Part of a small language model's weights.
Size: MLP 256 GELU, 1.99M parameters.
Architecture: LayerNorm before each block, no position embeddings, ALiBi.
Training: a variant of Muon for these matrices, 103M tokens.
Each number is 128 + 32 x the weight over its row's rms, rounded and kept within 0 to 255. Layers, rows and columns count from 0. The size above them is the row's rms in percent of the matrix's.

# layer 5 attention query, 128x128, rms 0.136, rows 38-48, columns 0-63
size [ 95 100 100 101  96  96  93  84  93  96  86]
[[153 133 105 122 118 111 146 136 115 151 137 115 150 127 115  88  37  72 174 128 151 120 148 111 133 179 174 131 113 106  85  82 182  96  90 135 100 177 113 186 100 119  97  87 138 161  91 125 148 173 173 151 147 106 107 132 148 178  96 129 176 113 205 107]
 [148 163 151  67  94 145 111 116 152 141 170 162 159  83 137 147 123 101 150 171 191 114 156 117 162 194 117 110 157 164 141  84 114 116 106  92 188 135 111 124  53 118 100 156  64  95  94 137 181 131  78 109 164 158 136 114 131 133  84 153 136 139 129 187]
 [114 145  72 107 110 162 130 144 175 155 204 114  69 116 117 123 119 148  99 108 128 152 154 147 130  77 130 144  88 110  64 190 126  99 147 117  97 112 125 127 137 119 183 191 140 132 146 218 103  78 178  81 136 109 141 145 158 113  81 108  89  83 103 137]
 [229 172  82 125 119 158 182 127 146 106 156  94 124 161 103 102 129 126 142 106 141 117 158 170  98 158 133 122 140 112 126 105 154 112 179 130  81 166 112 128  97 110 131  97 107 138 164 100 118 161  91 125 143 115 140 133  92 134 157 143  98  63 105  95]
 [118 172 154 103 115 173 145 144 103 125 156 168  91 166 196 129  80 164 132 188  76 104 132 141 121  74 154 110  97 119 163 154 100  87  68 148 135 126 172  89 136 131 150 155 105 103 103 115 135  78  90 151  95 112 166 101 124 139  67 146 141  95 130 133]
 [109 166 127 111  95 117 134  91 159  55  87 159 120  66 156 174 139 109 145 162 130 161 120 143  91 116 169 107  97 183  81 100 130 130 162 173 163 149 132  79 148 121 129  92  95 110 104  95 122 122 141 118  62 171 120 141 138 135 165 102 138 104 139  82]
 [123 110 135 138  86 109 146 162 114  87 143 201  92 124 106 137  67 171 117 153 156 132 162  97  93 156 123 108 133  55 116 114  60 122  78 168 128 175 182 123 147 151 107  93 109 101 131 167 142 125 117 104 168 117 168 151 151  92 182 172 134 116 180 137]
 [162 145 184 116  71 114 146 128 171 131 124 122 139 140  76 155 147 138 146 109 105  74 126  87  87 151 124  85 153 171  51 124 120  90 132 149 121 138 173  79  94 193 123  79 108 124 121 213 147  59 146  81 194 108 124 137 117 123 121  54 131 145 117 148]
 [176 215  99  82 117 146 152 115 175 128  59 115 110 124 130 139 163  64 182 193 118 151 158 163  74 102 126  95 142  95  88 146 126 102  23 111 100 100 177 118 136 162 106  89 124 125 163  95  85 112 139 161 114 121 116 151 161 102 166 138 129 159 138 175]
 [126 112 131 164 140 143 123 138 112 193 115 111 150 116 157 141 151  88 124 148 131  99 143 131  78 143 103 135 100 132 135 179 110 169 131 137 141  92 146 131 140 201 107 141 127 221  80 162 198 104 125 139 139 131 183  99 144 142 135 142 121 172 137 147]
 [ 88  84 136  79 112 126 151 141  89  80 182 144 113 105 150 122  91 152 156 147  76 136 147 165  94 100 101 132 171 181 102 158  93 101 162  63 112 149 150 176  97 179 115  93  75 161 179  94 174 160  76 159  97  63  71 126 166  81 173 134 118 174  94 156]]
# layer 5 attention key, 128x128, rms 0.139, rows 38-47, columns 0-63
size [ 97  99 102 102 101  96  92  83  93  99]
[[216  68 134 124 120  98 143  72 110 138 126 180 155 204 119 125 101  95 181 173 120 150 121 147 161 130 167 194 170  98 128 144 118  92 142 119 130 162 144 113 156 150 160  91 116  91 188 130 165 191 100  89 125  98  93 143 124 216 126 108 105  74 153 162]
 [129 105 190 188 144 169 158 177 160 175 162 126 104 132  57 110 118 109 114  70 108 134 137 161 186 162  62 114 136  87  63 107 159 138 114 138 196 109 143 120 136 145 147 102 148 119 146 113 110 148  90 110 156 123 199 120 164 130  48  82 114 109 153 136]
 [132 119 150  72  72  78 130 116 137 115 139 107 113  52 110 149 137 136 106 207 170 119 133 135  89 124 138 170  88 143 138 133 100  69 125 126 141  83  98 106 131  29 140  92 189 142 103 122  89  92 153 122 115 140 131 110 133 141 152 152 112 104 171 153]
 [ 77  97 132 162  74 129  79 179 162 106 106 130  68 174 176  90 132 113  74 114 165 150 171 125 146 157  96 114 107 114 146 130 118  94  77  71 159 135  76 120 127 144  99 195 102  94 114 137 105 114  78 174 142 150 104  38 144  72 124 149  60 110  84 132]
 [127 131 156 137 159  75 179 139 139 106  81 114 142 158  65 138 140 189  55 164 134 155 111 170  89 121 120 116 122  95 160  86 126 113 169 170  90 103 197 135 134 104 164 111 154 181 155 109 108 165 112  97 141 154 109 116 124 127 125  85  99 175 151 105]
 [124 133 182 147 112 126 147 162 174 119 185 134 157  80 191 167 146 120 146 212 179  84  85 122 115 129 112 165  97 129 171 130  94 147 186 133 180 123 159  87 124 136 160 105  74  77 133  82 146 137 110  95  93 117 154 169  94 152 101 150 105 134  86 135]
 [157 111 149 110  91 148 156 143 115  90 109 122 117 136  91 124 108 126 130 127 117 128 107 134 112 148  65  92 138 149 154  65 114 121 180 115 136 141 106 178 110 165 135 146 122  78  75 113 141 150 127 156 127  83 131 167 116 143 175  94 149 109 202  68]
 [172  98  84 166  85 170  39 137 140 107  85 116 153  85  80 169 150  98 132 164 143 153 134 151 148 142  90 129 121  59 117 115 133  74  95  65 109 180  86 133 105  96 119  57 142 160 163  72 155 135 156 102 123 132 146 153 106 135 186 106 145 106 130 114]
 [103 150 165 121 137 167 123 109 104  80  73 158 123 141 106 127 122 107 122 150 167 180 130 116 159 121 142 132 134 231 146 187 113  70 105 171 113 159  89 130 119 117 128  61  82 102 153 166 112 109  67 141  89  81  67 123 119 105 140 179 135  74 101 123]
 [164  96 130 128 114 119 151  29  99  89 156 174 184 132 115 128 175 134 135 166 101 148 125 124 154 138 123 126 118 184  85 116 193  96  59 116 140 157 121 110 143 177  92 111 125 130 158 136  98 165 142 134 136 116  99 101 132  51 182 148 120  93 118 178]]